From a checkpoint of a small transformer trained on Wikipedia: vocabulary 8192.
Each number is 50 + 15 x the weight over its row's rms, rounded and kept within 0 to 99. Layers, rows and columns count from 0. The size before them is the row's rms in percent of the matrix's.

# layer 2 attention query, 320x320, rms 0.0273, rows 0-63, columns 0-31
132:53 39 38 60 65 44 36 52 24 74 59 05 37 46 48 52 25 53 57 55 50 27 38 36 55 45 21 74 34 48 80 46
138:43 27 60 44 76 54 64 58 46 79 53 51 60 43 93 54 64 46 61 70 57 46 59 34 47 43 48 60 42 66 76 23
141:55 40 66 52 45 51 44 58 47 54 55 20 64 35 38 59 35 50 69 54 77 60 55 58 43 55 73 59 47 29 48 45
136:58 40 70 80 53 33 47 63 62 79 39 20 24 46 42 40 35 52 48 53 67 42 46 67 41 59 61 48 79 23 45 46
144:69 54 56 64 57 78 31 62 35 39 37 39 43 29 44 50 78 56 47 59 44 59 47 35 33 39 48 32 32 69 29 42
138:35 32 49 40 47 17 45 73 41 63 59 39 43 48 46 59 54 64 27 38 76 43 44 18 81 45 60 44 20 55 43 60
142:60 58 36 69 43 55 59 59 46 62 45 64 42 41 89 48 42 57 41 22 23 49 52 49 69 58 16 37 60 60 35 60
142:36 74 55 49 53 38 61 32 29 53 46 22 36 14 53 51 49 52 56 62 11 77 39 29 58 47 37 64 52 25 56 68
136:59 66 42 89 39 35 34 70 53 81 53 53 68 51 36 48 70 41 62 44 57 34 42 31 71 33 64 32 79 76 43 56
142:67 58 32 74 35 53 27 46 46 77 71 52 70 70 60 77 45 48 64 59 10 70 14 68 56 25 42 58 46 68 36 51
137:46 28 65 41 48 46 30 36 52 38 57 56 41 55 36 41 30 46 65 45 41 34 57 86 45 51 41 54 46 22 65 63
139:60 40 64 50 35 34 40 59 84 18 75 52 74 60 77 51 32 58 62 45 43 45 25 46 61 65 45 43 80 50 50 08
137:28 64 60 28 61 60 39 10 71 56 29 62 41 57 49 55 45 61 56 56 69 19 44 38 56 45 63 46 42 49 34 54
144:64 63 56 15 54 56 34 56 60 58 53 50 48 50 32 52 43 49 45 17 60 39 28 84 33 58 60 51 57 58 49 52
131:34 46 46 41 51 54 47 23 37 52 29 57 59 75 35 81 73 42 35 50 28 62 46 50 33 60 54 46 26 61 52 35
136:29 36 41 52 47 35 54 20 13 78 54 65 43 55 46 34 84 18 29 21 70 51 44 50 72 48 78 67 67 53 45 53
145:77 46 66 30 67 42 43 31 38 36 64 80 63 58 62 27 39 43 59 27 45 72 77 45 42 13 39 48 69 62 34 24
144:68 68 41 78 76 33 68 57 55 33 59 54 55 64 43 44 69 65 61 39 34 38 48 46 27 54 07 55 35 51 33 58
139:38 47 69 58 44 53 35 48 47 29 47 66 70 47 52 40 46 55 71 47 54 18 57 45 41 45 50 50 65 41 83 23
140:60 46 30 43 62 35 48 53 70 44 22 65 43 54 57 71 85 60 44 56 82 59 57 72 38 45 34 43 56 61 41 40
140:46 43 52 50 42 41 51 55 46 49 35 56 33 43 47 66 63 47 38 63 73 49 66 41 40 63 66 46 32 59 53 36
143:61 81 46 48 48 45 34 54 44 29 76 35 46 30 35 46 40 38 18 76 51 86 53 84 31 31 75 59 57 38 57 65
142:22 63 25 18 44 31 41 69 36 50 37 48 46 35 58 59 53 41 60 72 53 25 83 44 42 37 44 71 53 51 42 32
139:47 53 64 61 49 47 57 44 57 79 64 42 49 87 40 14 35 71 65 44 59 70 31 44 27 52 47 49 63 65 19 49
139:64 61 54 80 46 57 52 34 63 58 52 46 47 60 54 41 65 49 65 58 80 40 63 54 60 64 59 45 36 40 60 69
140:46 65 57 24 69 73 48 36 43 42 75 41 29 60 23 63 64 32 37 74 49 40 61 66 50 61 50 60 47 36 54 54
145:56 55 64 37 18 59 61 36 55 51 30 52 38 60 48 61 32 31 59 56 69 62 27 52 17 61 49 37 43 50 57 49
144:54 78 69 59 71 32 56 38 26 57 17 20 64 31 65 24 63 66 56 58 48 53 34 63 61 60 66 58 31 60 37 59
138:47 54 19 48 35 57 66 33 56 51 63 28 42 29 58 60 42 61 71 62 55 23 64 54 49 57 39 60 66 57 49 25
142:36 69 46 47 49 61 55 42 46 42 59 50 65 51 46 75 65 64 63 42 80 42 52 61 32 48 42 30 71 85 78 67
141:42 34 59 24 61 55 57 19 21 61 66 58 51 53 34 47 59 43 48 60 66 73 46 36 30 33 49 49 64 25 49 92
136:49 50 44 55 84 18 54 41 55 60 61 46 48 31 57 56 19 69 51 80 64 63 23 46 62 63 66 57 39 50 26 17
148:36 39 44 25 31 33 55 38 56 73 68 49 51 36 56 38 67 41 49 32 33 38 44 43 34 66 76 48 56 69 45 39
136:57 54 40 58 57 67 53 48 35 60 33 41 39 53 30 51 60 34 48 61 41 46 64 44 70 28 37 44 50 53 60 60
136:43 55 80 33 52 37 48 40 63 41 58 40 67 31 60 56 24 61 20 35 43 47 55 72 44 44 47 51 46 47 57 50
143:51 37 67 49 55 18 40 10 47 27 42 62 64 63 23 48 43 51 56 18 47 78 37 42 68 53 26 52 57 50 43 43
143:46 33 42 47 47 20 46 71 53 23 37 52 63 24 42 49 48 38 47 51 32 48 32 71 31 49 42 33 57 78 26 72
144:50 45 45 35 53 35 40 45 34 17 25 13 53 75 60 61 77 36 40 51 51 52 50 57 50 61 55 46 54 41 18 64
141:38 44 43 59 33 53 45 86 46 50 62 46 49 39 52 62 40 56 52 56 71 51 67 31 38 64 70 40 89 53 66 45
133:31 57 58 53 78 21 47 47 63 66 39 47 34 31 54 67 51 37 59 60 43 38 71 52 33 49 67 45 44 73 25 64
136:80 52 72 23 81 40 63 71 40 64 59 56 42 40 47 44 59 28 24 68 45 26 59 24 52 50 58 64 41 54 41 46
143:44 71 43 41 55 37 46 13 35 58 68 76 43 41 54 50 65 51 55 40 68 31 30 31 54 47 54 28 65 49 60 44
139:82 93 53 65 21 45 48 68 69 67 55 39 55 27 37 31 38 46 48 36 83 42 38 63 53 58 44 51 26 46 48 70
134:70 60 52 32 44 41 70 34 55 68 52 70 59 76 44 27 51 48 40 76 79 38 37 65 54 40 31 35 69 68 24 54
138:57 43 76 62 49 57 38 68 49 49 57 62 95 43 46 47 47 72 52 65 71 57 49 47 48 55 41 50 64 50 49 64
139:37 40 58 45 54 40 54 61 71 31 60 47 40 52 35 47 55 75 52 23 61 53 34 64 48 52 51 63 28 51 56 50
142:56 84 69 22 55 56 39 37 29 44 68 43 18 56 46 63 40 48 41 39 41 30 57 35 53 56 85 56 38 47 71 43
140:41 52 50 48 52 72 43 59 18 50 61 51 69 52 70 68 64 48 46 46 63 54 47 60 22 53 49 60 32 32 43 57
135:66 40 61 47 56 41 21 23 35 67 37 31 66 22 46 88 69 62 51 38 65 65 09 67 52 39 49 52 38 55 49 71
137:30 39 35 40 84 59 53 24 70 23 62 66 55 41 39 60 68 24 75 47 65 34 69 22 60 46 21 72 51 64 67 50
131:65 68 47 55 42 39 37 47 36 37 59 48 39 29 32 61 40 57 67 72 36 43 72 43 35 53 44 26 68 33 75 51
134:66 59 45 70 50 36 15 52 49 41 45 54 63 51 55 64 48 80 39 53 60 48 50 47 39 57 75 50 67 70 58 85
137:51 58 40 48 27 76 37 44 49 42 71 39 41 47 99 62 57 46 52 64 71 27 41 48 61 10 45 58 41 57 38 44
144:60 61 40 59 56 41 65 51 65 57 49 42 63 38 46 27 69 50 50 56 52 48 51 48 45 69 41 62 59 29 56 46
141:26 32 68 61 16 45 29 95 45 46 39 52 49 70 30 47 62 53 26 42 57 35 60 41 53 28 40 31 57 70 36 43
136:34 41 36 45 59 58 42 49 50 29 62 33 59 46 71 40 39 51 22 75 50 75 35 56 44 35 60 48 37 48 55 63
140:51 62 54 33 47 48 56 54 60 84 69 52 35 40 45 49 54 49 39 54 48 30 29 40 50 47 50 47 55 53 64 73
145:55 22 50 61 50 27 49 53 62 57 62 49 58 48 48 59 59 80 56 51 55 43 30 65 57 46 48 46 62 55 46 49
137:35 47 58 45 32 50 46 46 47 46 37 30 55 56 52 64 41 47 00 27 37 54 81 36 59 60 26 45 59 61 63 67
139:48 52 32 75 68 56 52 58 46 57 83 32 57 53 60 43 30 62 77 57 60 56 38 31 25 45 69 34 50 55 61 51
143:64 50 51 00 64 51 41 63 16 66 56 41 39 56 62 59 49 22 38 48 54 60 59 62 66 44 50 28 44 75 35 69
136:38 32 61 54 12 51 43 59 57 32 40 34 67 47 35 38 31 53 85 64 58 43 44 42 57 31 64 34 56 48 30 77
142:47 37 46 15 73 61 76 60 75 50 39 37 44 19 53 65 18 32 57 33 35 65 63 74 65 54 69 45 40 45 55 48
142:41 65 37 58 26 72 52 58 42 45 56 47 41 67 70 41 28 47 40 39 56 44 55 39 40 59 51 70 09 90 75 70
# layer 2 attention key, 320x320, rms 0.0273, rows 0-63, columns 0-31
130:44 54 51 85 51 28 51 58 45 41 55 62 49 33 41 43 62 54 62 28 60 61 62 50 63 51 55 50 37 24 83 19
135:55 54 47 35 27 35 47 33 49 38 61 48 64 69 26 38 63 44 38 62 61 30 60 43 50 53 58 31 24 19 65 41
138:31 39 58 66 61 55 20 66 30 52 55 73 50 71 70 57 84 66 53 61 55 52 40 62 34 43 32 53 63 63 39 47
135:66 44 40 30 57 45 26 42 61 30 45 65 56 43 56 59 45 51 46 57 72 29 58 58 80 45 66 61 72 57 62 61
140:63 28 21 25 15 45 72 39 24 66 51 54 72 53 39 31 35 62 67 48 67 27 43 67 66 48 56 41 29 39 60 66
138:59 47 49 39 33 53 25 41 42 37 65 26 53 39 48 78 68 60 50 47 33 37 34 36 67 47 44 55 70 25 34 54
135:53 26 37 57 28 40 57 58 48 60 34 31 53 79 61 46 47 48 46 51 46 39 48 44 55 36 48 53 28 50 64 64
142:36 79 73 46 46 26 71 42 32 55 30 70 62 63 62 49 42 17 58 45 27 45 47 31 73 47 47 43 83 42 29 60
135:63 39 73 22 56 58 63 13 41 34 38 36 51 55 41 48 71 33 35 92 43 41 47 28 41 46 54 86 35 74 43 37
142:56 33 38 33 51 33 54 70 44 46 35 34 64 58 60 46 60 43 20 58 60 56 48 42 51 31 63 66 70 25 50 41
133:17 69 57 50 76 33 67 64 28 59 71 41 51 61 32 47 47 39 52 37 37 51 57 48 74 52 31 64 24 52 41 62
139:51 37 72 33 51 49 34 49 57 62 43 25 34 43 49 66 39 69 22 58 53 30 32 50 22 46 40 16 36 33 41 35
133:49 57 40 62 58 08 60 61 48 42 39 41 34 57 13 34 63 47 68 40 47 28 27 46 21 54 35 54 25 35 30 56
140:48 51 62 53 62 52 56 52 43 46 63 33 50 51 63 26 25 32 27 42 37 46 39 68 57 16 55 58 60 55 46 81
133:43 34 47 41 47 34 81 48 37 34 62 38 63 55 63 54 52 55 54 59 40 60 64 49 58 84 47 36 48 38 64 45
129:72 96 43 57 90 64 54 45 13 34 44 35 78 58 43 37 40 69 36 29 55 25 50 66 39 62 62 63 19 73 58 21
141:41 52 40 60 72 61 45 36 82 48 41 63 51 43 41 46 22 45 31 41 32 46 47 48 38 59 47 34 32 23 62 83
138:43 67 69 22 35 55 51 53 52 69 30 45 36 53 38 65 40 54 53 41 46 76 55 29 68 37 47 72 72 61 37 81
140:64 40 42 70 58 34 64 55 67 38 68 41 39 56 73 51 59 49 34 51 59 54 42 41 65 70 50 52 62 56 60 52
138:42 61 46 24 50 59 43 69 34 60 42 30 62 17 67 46 47 59 34 39 59 45 55 76 60 37 64 26 44 61 60 50
137:79 68 43 43 60 63 42 43 45 40 49 34 30 73 59 78 63 52 47 39 42 55 69 43 42 53 36 17 51 54 55 75
139:58 40 67 49 41 67 62 52 50 35 61 55 40 41 36 46 50 70 55 46 42 70 50 40 90 58 49 30 41 60 27 54
141:44 32 56 49 24 63 44 55 78 40 33 42 52 63 56 52 36 53 50 80 50 32 51 37 43 53 59 46 58 40 17 51
135:27 73 56 55 38 32 59 26 29 57 31 30 52 38 25 50 73 52 44 58 50 30 52 46 67 32 35 68 65 56 78 52
137:47 83 61 27 41 60 55 46 47 77 24 68 49 52 51 61 38 75 44 42 62 50 12 40 25 50 44 56 75 39 40 55
136:60 46 29 58 49 52 89 53 51 32 78 73 37 10 64 64 58 57 69 44 80 45 32 39 55 10 69 43 48 54 67 62
146:40 52 32 18 48 55 65 52 44 68 50 48 24 48 48 47 68 46 22 46 50 27 53 41 82 33 36 56 56 66 54 46
141:47 29 27 45 70 51 52 34 45 36 54 60 28 41 38 48 52 25 56 57 88 37 67 45 50 40 35 62 40 46 60 38
134:30 54 57 53 39 60 42 49 55 46 35 46 66 59 43 46 61 32 30 37 77 76 47 56 56 30 64 55 56 35 64 40
137:47 33 42 32 51 49 56 72 27 69 59 56 57 86 00 50 47 58 30 64 61 27 29 47 37 62 63 35 63 58 47 48
137:39 25 53 66 46 42 25 60 01 55 65 51 58 56 36 55 66 55 51 58 69 63 73 52 26 59 34 76 44 58 46 63
136:67 52 41 60 30 50 39 29 70 60 29 55 33 58 65 67 69 72 59 67 60 52 55 67 43 42 47 55 40 21 36 24
145:55 66 62 62 62 45 45 57 31 44 43 54 55 48 74 38 37 78 56 46 64 53 40 88 54 54 40 47 54 39 58 56
135:68 58 48 40 34 61 48 45 42 54 60 50 41 33 56 67 90 35 63 67 66 31 20 30 43 49 62 40 33 34 32 42
130:43 39 40 86 38 42 59 82 33 64 50 67 67 37 28 58 54 30 48 40 42 60 44 63 45 37 73 61 35 62 36 68
139:47 33 44 70 47 54 51 54 57 80 41 44 40 61 70 58 40 42 35 87 61 64 61 66 12 47 59 18 15 62 56 66
135:43 32 47 46 59 52 68 48 57 60 66 56 60 55 60 62 41 44 47 46 70 47 61 72 56 87 57 63 60 41 29 65
136:68 57 35 34 87 70 49 39 35 58 55 79 44 55 50 62 29 64 61 48 42 25 54 35 50 47 37 32 53 49 37 50
134:49 50 60 54 40 45 64 32 41 32 47 46 53 56 46 68 46 59 42 52 35 38 42 86 54 39 30 66 07 56 40 69
131:91 57 32 30 31 50 52 69 48 56 41 46 40 48 42 52 54 50 58 43 35 52 44 48 34 22 22 47 53 56 45 77
133:44 53 74 47 21 41 52 57 54 32 41 45 58 49 43 36 44 66 51 52 47 29 34 74 65 51 24 48 35 38 62 28
139:53 39 53 28 73 57 73 54 42 30 32 74 48 36 28 35 42 92 52 50 51 42 57 48 57 66 70 49 47 60 41 67
138:77 59 71 27 55 61 35 54 50 31 49 45 42 40 61 27 55 69 64 38 38 67 67 46 47 29 31 54 68 36 23 45
133:51 29 48 49 43 55 66 47 56 38 60 36 52 56 46 29 36 69 46 75 73 39 31 26 52 42 56 21 34 54 58 41
138:54 67 49 42 26 60 18 41 62 65 59 64 38 44 60 48 27 34 41 56 65 29 53 64 25 80 45 37 40 21 34 70
134:56 43 55 39 75 39 65 49 56 49 42 64 59 60 30 49 63 39 47 59 59 55 23 58 29 62 23 74 75 55 37 46
140:57 55 75 45 41 46 53 43 37 40 18 47 64 62 47 67 78 38 67 40 86 57 68 49 60 51 55 57 39 54 46 37
139:60 80 60 63 09 44 40 73 73 66 63 71 17 58 30 16 67 43 64 36 42 31 45 45 61 58 59 58 37 47 33 48
136:69 65 53 61 40 40 73 48 47 49 99 53 46 68 33 34 52 15 37 60 36 47 73 21 43 68 41 74 42 31 20 77
131:48 72 49 39 30 45 17 32 99 61 77 19 58 42 54 44 49 36 34 56 46 57 48 54 44 45 42 42 29 22 53 57
129:52 51 49 49 74 47 55 36 18 51 45 52 44 46 40 73 47 43 67 52 57 59 37 51 66 61 68 52 26 53 46 51
132:55 84 48 20 77 58 40 52 49 37 45 40 64 57 25 56 13 22 66 69 26 50 44 26 61 46 48 29 41 50 36 76
137:44 43 38 51 51 42 40 63 40 50 34 56 54 67 30 69 09 41 58 61 52 41 19 43 52 65 59 39 25 48 52 50
143:69 51 79 36 26 49 55 58 53 42 57 09 28 35 35 60 58 49 65 73 44 21 52 36 70 52 45 49 62 31 40 59
137:33 50 54 40 72 47 79 63 68 48 45 45 38 65 61 57 56 57 62 36 32 49 60 59 44 23 43 34 74 52 34 37
133:51 42 48 70 44 50 78 61 62 76 33 40 17 58 55 45 36 43 53 79 39 61 15 35 39 73 55 55 47 69 85 59
141:43 79 24 23 88 20 78 69 55 49 14 34 70 44 53 50 55 43 51 63 74 50 31 45 47 62 35 52 36 38 29 27
137:54 55 56 67 38 66 61 17 61 71 52 88 55 54 50 53 37 45 55 55 37 44 85 26 34 42 33 21 35 24 38 43
133:40 51 71 72 65 56 65 39 66 67 83 41 67 74 19 71 45 61 55 31 57 31 34 64 50 46 61 32 42 44 36 39
134:47 34 35 42 73 53 34 50 63 45 42 63 31 64 57 59 84 37 55 38 63 66 25 40 57 50 53 47 26 51 14 58
138:47 37 39 59 62 44 28 31 72 40 45 64 61 49 42 47 45 42 57 25 43 77 31 32 52 48 61 47 52 46 60 58
135:68 65 91 46 38 46 51 69 48 85 56 56 66 76 44 48 51 48 69 46 53 22 60 58 49 68 40 35 37 68 33 63
138:21 54 42 80 42 73 50 47 38 33 65 20 51 50 39 44 69 43 70 58 50 52 51 61 60 51 40 71 73 50 23 40
136:56 65 61 57 56 34 46 50 29 44 75 10 59 57 38 21 55 67 51 49 38 55 50 17 32 61 39 64 64 29 51 30
# layer 2 attention value, 320x320, rms 0.0273, rows 0-42, columns 0-31
110:15 54 36 46 64 24 56 60 38 36 79 38 72 27 40 25 34 60 77 33 48 37 43 60 28 41 66 49 63 49 68 33
103:39 65 53 33 48 60 53 57 42 79 52 63 43 42 46 64 70 50 51 66 35 29 54 33 48 61 47 59 55 43 42 40
113:44 57 58 48 34 56 33 56 55 47 59 35 47 17 62 65 33 41 43 51 54 38 53 55 29 30 36 69 55 58 28 58
109:21 46 53 42 55 67 34 28 58 47 38 38 63 42 13 44 56 38 82 45 84 47 36 54 87 26 50 52 27 51 60 64
106:60 49 80 46 36 56 71 58 49 64 53 53 64 56 40 46 53 46 57 45 64 61 59 48 53 60 40 49 35 40 35 73
113:25 30 54 30 70 30 17 28 49 50 61 72 50 21 66 57 89 45 80 07 36 64 54 68 64 47 70 38 56 65 49 60
107:52 44 69 53 83 44 73 57 65 68 25 49 53 49 51 62 37 44 45 61 42 64 54 56 25 66 50 48 44 34 55 64
113:40 34 69 60 47 58 60 69 34 48 53 67 57 15 42 61 56 46 46 31 55 66 22 34 50 60 32 28 55 42 34 40
106:27 29 68 21 72 40 37 73 43 40 59 22 70 69 47 49 39 44 89 80 47 63 46 69 53 60 34 65 48 50 30 50
115:65 43 36 54 54 77 29 55 74 53 10 49 55 10 72 33 59 54 68 46 50 61 64 52 38 26 72 36 45 37 56 43
112:40 42 31 44 50 50 54 66 57 19 49 76 44 29 40 38 50 70 59 58 64 58 52 58 61 31 62 30 50 46 46 57
109:83 55 43 34 46 55 36 53 49 00 47 53 62 34 38 50 49 53 57 40 59 51 40 60 56 35 60 14 53 35 38 42
106:49 75 52 53 50 42 61 47 43 66 37 31 23 23 22 55 39 70 22 58 23 55 52 32 46 70 57 41 65 78 32 48
109:35 42 28 62 43 63 20 44 54 74 67 38 53 48 72 36 54 69 51 38 30 37 42 72 49 47 44 40 71 46 35 43
108:52 67 53 53 64 86 61 41 31 22 45 58 54 56 50 85 86 47 23 45 75 38 24 47 32 33 42 66 52 39 37 67
112:44 66 47 64 61 67 54 28 58 49 78 50 41 43 40 15 46 27 65 50 43 60 51 64 65 56 61 70 65 48 56 39
110:26 79 35 41 46 58 44 36 39 24 72 76 45 52 57 64 48 65 49 57 73 41 65 27 61 44 28 43 22 41 38 48
118:59 67 35 64 49 32 48 44 53 53 48 70 73 66 21 34 54 55 55 43 55 41 27 58 58 45 49 46 24 40 65 44
115:56 52 83 48 49 44 66 15 60 60 73 48 59 38 22 71 60 46 40 49 35 47 49 54 62 34 27 50 45 31 50 62
109:42 28 46 56 61 54 51 40 54 27 84 68 48 38 78 46 61 50 59 38 43 65 71 42 27 38 37 32 53 36 31 34
105:63 43 50 52 39 51 55 57 38 28 83 50 36 55 51 59 60 49 60 54 35 40 56 50 65 49 34 64 47 38 55 68
106:66 39 58 27 59 35 65 64 61 42 42 79 51 66 47 65 50 80 37 43 51 54 46 51 37 53 47 37 53 43 32 69
110:72 52 51 34 42 42 33 21 59 08 16 54 34 39 73 44 62 36 84 30 61 40 66 66 42 73 55 26 38 31 38 66
114:45 46 75 48 72 65 63 41 59 46 34 33 91 81 74 43 35 40 52 69 49 65 43 68 54 62 65 32 40 44 55 72
107:29 56 23 34 53 67 38 81 30 35 36 56 58 27 61 57 28 52 63 49 37 45 58 64 43 48 64 57 54 44 62 55
115:37 38 61 29 49 33 49 56 53 37 71 37 33 56 26 66 53 44 55 31 48 80 30 47 52 33 24 46 40 41 54 59
113:47 28 60 27 68 21 61 49 43 69 62 58 52 44 29 37 66 50 35 60 47 64 54 65 51 32 68 45 46 53 31 68
113:75 60 28 71 50 70 63 50 52 51 57 26 54 52 39 27 55 70 55 57 46 63 41 52 49 44 39 45 65 42 51 59
107:42 67 41 70 49 27 52 59 57 59 25 55 31 45 51 53 61 73 43 63 45 31 53 59 52 39 31 43 26 39 48 59
117:41 56 37 34 70 30 64 55 48 27 41 64 62 62 52 64 63 56 53 53 66 41 47 60 71 52 77 93 77 43 68 49
108:46 76 67 37 57 62 39 52 49 53 46 22 49 57 26 61 30 46 30 61 49 42 80 28 53 39 55 35 52 44 38 38
114:46 22 32 16 55 69 66 52 30 43 48 47 33 62 66 59 60 57 61 89 42 34 53 69 39 47 70 46 87 36 58 54
105:56 36 31 40 37 57 41 54 53 51 32 87 48 30 48 42 41 26 52 62 40 48 49 78 09 59 78 23 51 55 52 49
105:45 62 49 69 78 49 31 44 56 41 30 60 36 15 71 36 21 57 48 37 60 48 46 41 58 78 51 33 59 58 43 56
113:18 59 60 34 65 69 66 55 58 43 81 39 54 80 71 49 55 60 53 35 57 60 61 43 12 72 48 34 56 69 71 33
115:81 40 78 74 44 50 73 50 44 54 53 66 52 73 42 56 63 33 33 53 50 75 42 53 02 47 41 49 45 61 27 57
110:60 26 23 29 35 58 64 25 55 45 15 35 33 35 62 71 66 56 33 76 70 40 23 55 72 63 31 42 65 57 44 55
108:36 59 06 58 51 47 42 56 44 60 55 75 51 80 39 77 60 27 59 61 26 54 42 26 51 32 72 31 78 62 34 49
108:77 42 46 24 62 34 58 25 89 41 64 62 51 58 42 67 73 30 44 28 47 16 44 55 39 29 59 53 54 26 47 70
100:55 55 27 46 46 66 35 31 60 56 52 42 41 41 62 63 57 07 50 56 75 48 62 37 48 16 48 36 48 48 40 28
106:66 39 38 44 42 53 76 42 35 58 77 35 93 50 15 66 37 36 18 55 56 70 42 47 24 46 61 54 38 60 36 18
106:36 44 36 24 62 67 40 34 40 55 34 32 66 46 52 44 84 43 68 28 45 48 66 38 58 54 65 45 41 57 45 85
119:55 43 55 29 48 43 40 59 43 49 52 47 57 47 75 38 59 21 71 49 40 48 48 45 32 65 35 30 36 80 54 55
# layer 2 attention output (transposed), 320x320, rms 0.0339, rows 0-42, columns 0-31
117:14 57 43 43 74 73 48 50 36 62 46 49 41 56 68 32 49 62 39 41 36 40 61 71 58 69 59 60 40 26 30 33
109:50 50 64 58 63 27 42 58 70 73 38 58 52 79 56 40 56 62 37 49 54 53 64 53 44 33 40 52 49 44 81 34
111:44 02 40 56 30 67 64 51 45 62 33 40 41 52 57 51 59 56 37 87 55 43 55 27 63 40 45 49 30 57 53 63
115:62 67 20 43 51 56 64 42 58 58 56 40 35 59 29 44 54 62 42 70 37 59 45 46 24 54 67 67 53 70 51 73
110:60 44 30 63 49 52 57 47 60 52 25 50 43 50 52 67 10 46 79 55 49 68 57 43 55 35 64 49 35 26 44 12
117:48 43 61 37 55 44 54 47 56 36 81 53 42 47 40 41 38 32 18 50 63 46 54 55 64 29 53 49 55 32 41 25
116:55 76 36 06 51 57 40 41 42 53 34 61 62 50 27 53 28 41 35 19 46 47 68 37 61 45 43 60 55 40 62 43
118:34 44 55 18 72 34 59 43 28 52 50 67 33 37 63 38 56 40 45 49 46 58 64 36 42 44 82 62 36 38 07 58
116:59 85 53 60 65 48 42 38 80 69 32 75 38 45 40 59 75 58 29 42 79 24 50 35 50 40 47 38 66 48 69 51
120:55 41 45 54 46 36 63 72 48 45 44 32 88 68 33 47 49 41 62 24 65 22 43 37 49 27 35 50 37 64 65 85
116:49 54 71 40 54 51 49 24 50 77 42 48 65 40 47 56 45 39 50 35 51 34 63 08 32 65 45 31 46 63 15 25
106:25 43 42 54 44 58 53 42 37 52 52 55 59 61 69 42 54 31 55 18 63 43 44 17 44 45 36 52 39 49 41 38
108:43 56 38 53 62 57 44 59 41 61 72 55 50 37 69 66 53 47 51 58 57 36 56 65 69 46 59 53 65 75 41 41
111:47 61 68 45 41 46 56 54 69 58 55 15 67 33 47 49 69 84 50 65 70 62 44 31 59 51 50 55 62 54 62 46
104:49 49 20 39 58 39 34 47 70 58 39 43 52 56 70 43 55 49 61 68 44 47 53 84 32 57 82 34 52 38 49 42
112:53 34 51 70 21 41 59 47 49 59 66 37 32 57 73 63 65 69 50 61 47 42 47 53 58 57 33 37 52 71 36 46
115:57 63 71 51 50 54 22 53 42 77 50 65 48 43 46 51 43 62 63 85 57 42 55 77 58 51 46 33 43 37 57 51
128:58 46 55 41 24 63 48 45 71 25 44 56 45 43 34 57 83 60 49 43 46 53 54 36 50 44 46 49 64 58 48 60
123:33 76 61 39 46 38 58 55 48 33 60 59 38 51 61 57 45 54 36 53 52 17 47 52 56 32 71 41 77 58 45 72
117:36 30 63 61 53 45 43 60 54 30 33 39 50 67 41 39 60 57 42 53 81 67 65 42 50 66 55 81 67 40 20 47
112:32 38 77 33 65 49 52 61 37 51 37 81 34 52 74 44 20 41 56 57 57 73 54 46 46 47 57 44 42 63 24 71
111:48 58 55 55 42 42 54 41 43 61 42 48 32 36 60 61 31 57 34 38 61 66 78 41 39 81 44 43 56 48 26 14
112:80 53 48 51 51 53 37 48 51 39 55 56 41 51 49 36 33 71 45 41 64 39 53 43 72 27 58 58 54 73 68 33
118:38 74 59 39 54 49 56 66 69 72 46 77 28 28 44 32 66 24 72 40 57 40 66 33 51 47 29 28 41 17 66 67
115:28 28 74 44 45 41 64 70 66 46 42 51 40 68 36 37 55 85 47 57 56 40 35 62 54 64 16 71 63 28 73 48
112:29 75 47 63 17 83 60 25 56 59 45 45 46 52 46 65 41 33 64 66 45 46 36 43 54 68 57 51 25 59 51 43
121:54 67 88 67 48 61 43 45 39 55 50 55 59 36 51 23 26 54 44 25 70 44 38 57 40 64 67 57 31 53 32 30
117:64 58 81 29 50 67 64 43 50 36 55 54 57 57 58 63 72 53 43 39 52 54 48 74 36 50 58 57 32 51 18 57
110:28 37 48 36 30 60 54 27 78 56 42 52 68 60 35 69 37 47 70 49 71 54 43 35 55 46 54 48 33 59 53 51
122:41 66 49 48 46 35 38 34 50 63 64 58 54 40 50 27 47 49 17 53 37 52 56 40 56 50 48 51 36 70 13 25
117:72 42 51 61 28 67 49 39 56 48 34 48 47 52 55 55 92 60 76 40 64 63 46 49 47 56 57 43 40 56 69 36
118:39 69 33 38 63 54 44 48 64 50 49 35 59 45 45 62 44 43 43 41 76 39 35 33 65 63 44 54 45 42 29 37
111:69 58 47 50 61 57 57 55 48 75 59 35 82 74 41 59 58 67 56 37 42 33 57 34 65 47 23 52 42 59 44 64
107:54 52 47 47 59 65 35 44 61 49 68 45 41 82 35 61 71 32 62 42 27 42 51 69 32 42 54 65 60 71 66 71
119:38 52 33 52 66 55 63 32 37 66 61 51 42 32 49 74 15 66 69 45 48 51 49 54 74 55 27 57 51 22 67 44
119:73 57 21 29 50 82 29 42 36 49 48 43 31 57 44 46 37 67 83 51 56 40 57 44 60 62 90 46 65 45 54 56
117:71 36 57 53 61 58 41 67 54 40 50 50 51 59 46 60 68 40 70 65 34 48 14 67 60 39 67 30 59 34 50 59
114:55 33 50 43 66 54 54 44 53 77 57 57 48 47 39 40 46 50 72 47 43 48 27 47 59 43 54 53 49 40 44 74
112:43 37 34 50 45 67 52 47 59 43 40 44 67 14 48 28 45 78 65 44 61 36 70 38 65 38 41 62 45 60 71 59
097:25 47 57 37 53 52 55 51 20 31 41 57 66 36 41 52 57 72 12 43 56 42 55 65 69 26 59 65 53 63 56 75
108:74 46 67 45 53 55 46 42 50 24 30 90 27 51 52 68 89 73 35 53 43 64 26 33 72 68 62 51 63 39 50 31
102:23 60 44 56 31 60 56 50 71 52 40 55 46 76 56 48 25 73 53 55 39 26 67 59 55 45 18 45 62 40 37 49
122:28 64 31 44 39 29 30 61 46 41 48 48 55 09 41 53 41 70 58 33 47 52 36 68 49 46 57 40 46 32 61 44